Weights of a small GPT-style language model, trained from scratch on English Wikipedia.
Training: a variant of Muon for these matrices, 234M tokens.
Each number is 128 + 24 x the weight over its row's rms, rounded and kept within 0 to 255. Layers, rows and columns count from 0. Numbers have three digits each. The size before them is the row's rms in percent of the matrix's.

# layer 8 attention output (transposed), 160x160, rms 0.128, rows 115-127, columns 80-159
126:092108166174121088133136116114132076091127123111111141108128164154159120165135098130122125124113125120157105111103099140085163130097114107140128114173092095150122135156131115187117134129140129108138111106136128151131095106129069155144115140
128:126129154098137116095162127088184124108098122163130099097164132112134169109114156136128138094119132131126146129119153149111155126130119111149110149125149150095127137098143102097152130179125132131151106126112139145106108111157075139102111166
129:110163156133099121130117136139189078118107145129117133119111134164159143100138153136168130137189144096111123154116091111110101129126095124114126112134159139127150084160149135096093095156157177155109126103120141108123108134153122142119176138
121:113095086143110126177106138136179129135134084144102144131148119123124147108113112131146112072160128137158131123129122093169166115128153086110117117158125128143125145111129103158100125104166125126148105104160179133144096113103173126129116124
135:108112154073118141206139129110112102145142081104143108119157146131108065118099141119067115099144112164112108086157153128096127141115139115134135145087141110109130148163124137129080091120125109137139129160140158129154131128192151119154102106
133:180124090121131129123112153134118102147145152147139152071135139118109108116103095170161085170080151109125123143115168128107164143164119146111135121154111113185102134132111123161115149094142169113101110130153103093142144110136091119114135139
124:093155131120120141096108120122148127104113141136147119162110121160123113112155165152113119117168098156113176112117148141139096146095168129119152148135091142147120148127164147120114108175124131162129127108167155125125095088089124153149133131
125:141097136112177116149155144116118103187126134158096130163161159107150143156101178102128135132117184150113112113122084135094136114168139101141075119125098129126144131092089139130111133091085108129101139144125162117110113129130087120081159099
120:159144108140133135122064115101114132131118135121132178161120161125171130105105149156142118131107103105138153110151139132118103151144089154116127153094100109095109122129120130139169113142077121107131089172093134140176137138122124150081118116
125:156151110126136144146191123080167132114081066124116120160100096099177147088139128131138158131132106119133106120138112131119152133119119114123139105064125145111123122141153103145132130113159167140093130146131109109128153171116112138161120128
128:150101135142135112102108143117166106179108111119166123143132131090140094085085110059092114107124136125120145143121147074139160135111126159129113147129085150130128118118136151187128181113143155131129136159095133107125148145115091087094146111
127:133152071107123088115128076145096157167141143131137113100125105135165136089146160106119131077137144119101119120140110139082145125135118125119114168149102147147150159115151134119081102134101124105157123160157120128180177117133136115158130134
126:130104099152126125139133130123127120134091112131151114135159109173115125117138149072144133125126169093108113118115162146118135138110100157097114160174146130125119118144107074119096112180118145136128176099200140163127164084117112129097132119
# layer 8 attention value, 160x160, rms 0.151, rows 116-127, columns 80-159
126:165113135141113070131145141160097134141181131111145115143119074130165124133188103161112152151123137099066141113137101103145140163130151134127113119136101053132136146135141103119141135099145104112125136127112116130147132159111081111086112111
130:123115131115109125085138087114122120106151131176161155170091089136161175129090076137159115109114133152123053148092120150105158141166114081141124101141074138093140153147129111114152131143141125149078140118155143098159153144098122065190099161
124:110157120162137142144123120114115161152146139172139106134118115135124116111125122148103191092129134140162125110140110180151119152111118138144078112132116166127183113130078109126149108147094166138111097118134069126137135125128069126099133160
132:125131109122099116121117132132157149145103127137167145118131164148139113108130112134162160146145153140175129167091095110131073152135145113159141135153131132109124141143085078134131117148126126121117128136115151151116090111121172100110137142
125:155148155132112135152154127101148097119136152160133151128138091120129099145172168120091126103157147142171147112151151123103138095149172169121125118114153091127145140120115122099116121156150130134139120098112128185083161149132109092115128138
120:148122158133117119117143145100109140169118154125093118123115161131140149110131128147119136114115140175098125135157152147126151077106124126117108093126114109136173144124074150139144127086099141145146180149126124127149130157139121133144126164
123:155117164126121117124152107122154134139151121076103124144131122099096121091181115190120120099152096086135111169122111145106167133143127160103146144173129140109096126133147116125129147127133145094128146149168128104135129140205133133058128137
123:132142106111117094137133138151169129125171119165127079123151130131126124142122116132135124118145107132089146120151059171158159136133122165099150156153154125119111136163088107131131120115130146137183132128122120131087116200080129115183124105
119:157066139140134099118123131114080093173160095182137118166127176102137117117116097073163177080110098149156127093116141135096113146112128112131113159146131109169109177125150106148083159129089126133132150144109116139104180094152161110139120123
120:102137121126122153153118160152122148094131135172103151142106134120092119121149110145137112149094129114132130148147141110123107102134126142140175115109151119118109096119174129117081097135118111130166122135159106110131159159153117143111131133
116:186089106145159143107087096147128175163160105109127123132103141148149144155108150155115100125132181098080139147128143135134141144138117121081133134088157148148123121140128132107137165137087150172099116116137104111142130130180091160147090174
122:116136106098162138136132117096110112079202091133112103105092141112142109106118129122149183097159141157112104158152113093125163123114121127088133100129105147159105191141124165136135157108155123107112158126113138125131148161142158143120126114
# layer 8 attention query, 160x160, rms 0.129, rows 128-155, columns 80-159
097:160143140139113084179160168079115111143170106119082126109143125134110117155129158099110158133129123116129123110157129140146121131161089105086178158159067168160106150111128127114120156151137099117143106119100136117104126146163143151108120116
089:117135133124109110160163163097125109138145095123140115133124103123115074123098147112158131150120164139136129120125173139172119120123094159132134109153129136135160147135128125143119144112157144124172125122201147121158127115115113084116149142
079:161100086101120153105059102156120125129143135107110142120097129105142124100134164139152131092147150119120126158161124094096131119159118116100165127087107138146126100100117119115149138127099179103132120132122110129119103162108131110142147135
094:166109123148124167145180142162128157175134100164112132141106110100099149123140103115111125184108158062164100105106167146096091168175137119116100113171136136175134129146115140126147126122172113126125118106112107120101098121173117143098121067
092:091130135109107069157169130146150111123112107113128140147091134138120123134111109122132112169134106125158087099127133130119140138122079121113132183160103098170146133115164121157146130115131090122117136112134140137111136068096135163099124135
094:120131122120102091110086149128147106158099139162135152128151093185080116122131126133123122140145104097119154136161138123129138156174117138139116133128139172098126141077114108136135111126116101110074134137107167084134166150129128144142175196
096:130149146185200106101109108124154120110124110136155158144145112125097109155121154119115153163152093117106106137110071119117153114119115121146154173108121158118102152122148109141139084098178148125175139124104143100116131144132149127114139076
091:139148093120135118106119122110108136116158155146131152148107147113197113126120138162095165082130115157103141117141154079156123107145115117120130107135099148168122135151125105127169113113104114165124151143150159093127122106136166170117155125
105:123131073139164137150145075103159119170148151162138146109141160174130095154113140093098086161146119103117135154090102110113143138115131142130145124149109103130161163092102157175093129127131134097107123122162139073106165129179153168095151115
097:097156129100098127134097156110125156128137121087121086173161064141146122112162128141132149113133142143127103128160128129126133121106108103144152127106089154089136113125101124125130139119139113134129090124139161125160124106100082123137116117
086:141105074169127148123090165147117196156137087112118121109102118121098114105158126162148117117088105108121137132119138140151100064144098119134107118095108117107131138113140110122165137137142143171135125108166131170146144111134128111140118127
091:120124130112139136092070145124154129130142093157169095101146098119142138085154136109128121131135135148144158159131118127121145129147130125134139094140137145146117115154163131079180120088119055122148145101133142142166121101127147131161104187
090:141124115179156113144142115123120129125125140107137119158113147135108108139143113132117122136167155070128127109135140101150142116124134068118158091173151148093120101129121146132146153127111158094115166078146110127118104102111123147139103115
084:103144143147121146158100131145113106120116111083139145105158082115178137126110106122111129132112153088123142124113120151100135095117150134104157067134191170115087113129119113152143140149101121092101108135126084135121126152155190121140123121
095:099148147138129085088153134070140090111129134130118138058085113104163120124121108124140132093106121129149153076128078126104116171112133137148150133124086119138109122150100150147142118076112172127136155153159114121116125121172089128120091140
089:130141130137107140101113175133127139108110151128124177083091124125073105115118142121137142114113127133155128148119126125163109112106134076123124157125133140127134106127169110117153148102150119092116095167120127104148144097137115103110089090
085:136115123126143127133131101117168139118092127130141140082120127163160121089137104150128137125143140158137104127125161144131109188110091104160117111114121132194103143121139086094125144154150128140150121149085134166096083143134110151155172104
090:116153135121117111112116094133130145091097123082148136101127146191122099159144164170156122141101108128138127125113135182109176120133146140144134090116122121167135171144148117074146119112120124134160131159081113135186128129103101112131166135
086:095118167106102140126108132147116078146150107127118143112169107143172152143133118130157127183111117113130161125071123117124183149150099134138141131158152106123122124155105102110138137132150118141135119130099095155183097156110156115159114142
087:095109165142074119098112185121127138135137149122141111113139150145118117182146127104110134085174157106140081102125117106150175131108141162119069120149125134126133130146189151101125115117112121128113084158139101177161096142124144130133117150
087:100166139124127110115126138182101174116141137143109140099176124137135145095124106135119146115152092175105128123077136123090152105107145138075170096095107130129130120109173136113140170145121131113148125169129121125129131109136074118157163108
092:150175131171120131103118055129171146126144079135157121133130132152117064145141150137117143140130138154092117128107113171108129127136144122166130096139138132094138151120130116135132136080120110121124120140156124162123115124172119149133124120
081:058089102126106156176153129109106119132154107090094140131121125086120118099117124126124140122127158155137124132119179163130131110159124197125118138092146115132176084133134150101121125166091121118151143109106151098142120127144111121148109113
092:136141149170151113114157132155138148126120119129153117132101154145108141180135168093119115124133141149100125103111121099161100119141110131069188106137095135102138129146122105116074169129147086161096154127177118105095105144094143141143127087
088:162156156147130131129112151138085142168120127129103131136119136089094146129121144123126150119145149135178104078105118123080109122164100161096109146109161111166131153154121129097139109130170138117148100102120120109123149109132144065115133106
085:140140140118120171144134093137147111103128119113102100141140112149124148129130082123132157180162134077137122102139043113145116100149100101105127111140141156172102174154153158127140135150142115097098120133156106095113160173129128098150084150
086:078154120151116102178087145148167120131172102138134106088119098110099118101171107104137135104110102164121122141141149132139131124132095101125137094149103115166132105143102161089149090157133146139105150120104155135074114155083114127121123133
083:124134146087102082141165111170120097115146137199098123117118165154112130131133156135133134149184126109138161129142148155186120126095075128115146084125111120071104154126107110166118082099155113136145134126137158139121177126136107172111106096
# layer 8 attention key, 160x160, rms 0.129, rows 128-155, columns 80-159
088:117129100131131128141145120148124102106141152141114102145149152157125120128115142097159154106140127106120109128132112157150162164109133058100205128123095153157115123090124126120104116157112100131096121130125125128098128092168104184113136113
091:176135122154119061125118119108095131089156090101111134117075177106127083152103150136112139155111137137108148118109147148179147142106105149128113087166135138152129154150128119137121114132150127145138107143117134171119135174086123110147172141
078:136119129139152124146117089125159099119129103150099143099087139176153159139069142139146122166157142140129125148095106096109129114151116100150115141139110096122103057133133099114117131121109169138157108100158153093149135108126121136114163096
091:143121136156144175113136122101141186151149144177110139066101123124127107083160095128108104154121167131097128134125170127150079158103125100100127087118115143163081133143113111110107111105100144129135097122128073117127132137159138119130061115
087:131144126126087117153098150157169129121140125103057146140091107127143133133166073128095108122117120111150143132136144163123168159131160096106122121120154090130133098074112118152128120117122101116106118133143108131123121153129112136108080110
097:110113125149101150145099113096134137146113140174093072126135081163111125140156135159136164125109093155135138114182118144133142149179143138152077119119184141138122145107085097149105115133107134126099151115090163119152143138129127156122151198
096:142148154128135142106116098167125133132117154121088145197109107180116159100103160155118172112142124143117137127135141142097118131140107127131129114089128148148115114105161106122160055101139108117139108175128122137127091114136135103190134106
089:101148069100140114118135113145130161094097149128112162167142111086141123142104105140139130109153123117110118116148115079137132104180116105190132098099163155118135092145136127110141077107107157092145141143064147117133132089145141164120160079
097:116143098121157160116199142111140130132127133125150129128129099165155141160110111083140140165126130144131151106115140110135137154090147159130115143169150137147135097118115116155141120195113092123100114164102120137101136107162141160128098106
095:127165144087118164118109129177094141145164131104146120162163111140099096131100162089134140138105091159110122146176105107145102122133100118140134134120132090060137106120123107135089128082138122109130120111126140116155151138118121142120137160
083:141087104103073126108128172152127110110159120151134153103142151093113090139125139140171125114156129117136156144152140127169127089121115142162113158103118090101134144136154118128150153093146104162125120116157091122113093122174149061086095098
088:115150135125126080105133131163101133128174119136161083083125120143128101172132142105133149163105119093143140133127097065145161150131143119102117141136144157123108131131092114116099151100144098141151134103150132154115104102121117143156147158
082:135107160137130096142170172102121140144123114104112139136143123101172118124159112102134093126175145123096132104110128080184137149095124125080140097171133126142103171104122119119111138115113157123122141141127075156104129144092136120150167090
089:139113142174151119072119118113132107145085117122144150163127118180113127132116115122150125124162155122171145117118083151110157072130149146133164138096159161131142124114132123088152150133117147100090121167134084145111146130173146092099134106
085:142085149085124089151182096131137110136121148119117112086096151134100118136108132100110152153148116128130159061088113080087133161165159122118117124163138180131162116135118127106180147080109146168098133148093149131096152101112120123142091130
084:138107122153130135143116150158146136126161146155132145094131120136145102101139143120127185133130117165159142155102165140128123095125114083116092141144137108172135125128130118143117158136139147108079154139142136163140128122110102138130121129
089:124136100113111141127141097163140181106038120147135116106114092138122102141149095159122121151098099109134108169116143129116097165156128159113137152141110133171177110117087093087117127091153129151164162138067133078151129094138119126093148123
087:096113120129146136112100116103129143115135136065143103112064123159130134145150156130168130143112123153115159111156140139129122114146129100146098124119109173152154105137158078093148119098112107142173144109132149151166069102102117116143157139
087:161168142108082128125068132165103112120174118111135106149155138098138159153158124122153144114134149140135107109095119138108093138143140117116127125161148128102131080147067120126101161138153175192118165117127095157139118100110153113114155140
090:109121127151145122123106130153144088140127131106148126155136157074102135116143195124167157097143144121125115117146076112166153144116158116124112148151110106111142168102120107118114118130134110106140102133137162088126143145141107185101108142
095:072135160120116076125072078142136200101154103134130132153144145153124128105170098149130150127182072146131149144083153130118119135146127122104137100144140174114121127133144131140101168125127108152138159135158081088124156126141126110158134152
093:156153143159099146143139131075130140134159119116120133129162144142106104162114153100121156163112180129116132105135135131105132114151092142142148083116141159137161137150123111125095113163104109150144111095165114145141095130143083128114119144
081:121061129118152150116147094130135142126169088123152098121106150130142134094096089125115112134137124134098135118101152126144162135135120165124163185108134146159109108160132141136132168156132138101137159117110144089144112165129119148148099115
093:146132144145111118089122140156139129162159121157125171115133161094062123149142130121110145187171107155115103092088113144114162139138114138146122121100109105139139135167116119089110128160118110110142118149143113117106144170165168121117164107
087:165114086173144140119115122142159126128167142166089092107117153115084104124131127091126136089168165139139108129124129125109116151139127139118095113080136132135050114166122155115140133081149134124144117119142149105110116124154136077155086118
083:163180140110162159082129124135172161126117125170118133129094131121150150127107147151123101170124145138177149081069096081152094130123126110094128172127115103123117157165171148159126150135151123087119145112162093132133126110132139124162127179
087:137127120096184106092126139103142141098171114112152143087116069115104092135162135155112139112147150110141119139139153135131135099128199138145153115123111153146123165074095120114099119143126130131107138160137168109097135147115104092152130112
084:113145149116108154150119164130085125146116145114146117132147105109120160142175116109157086111163127117152169144151111097096150086092130124160110082147125120111171154145116144136124099109182120077096112130117110157118180164143089123138140106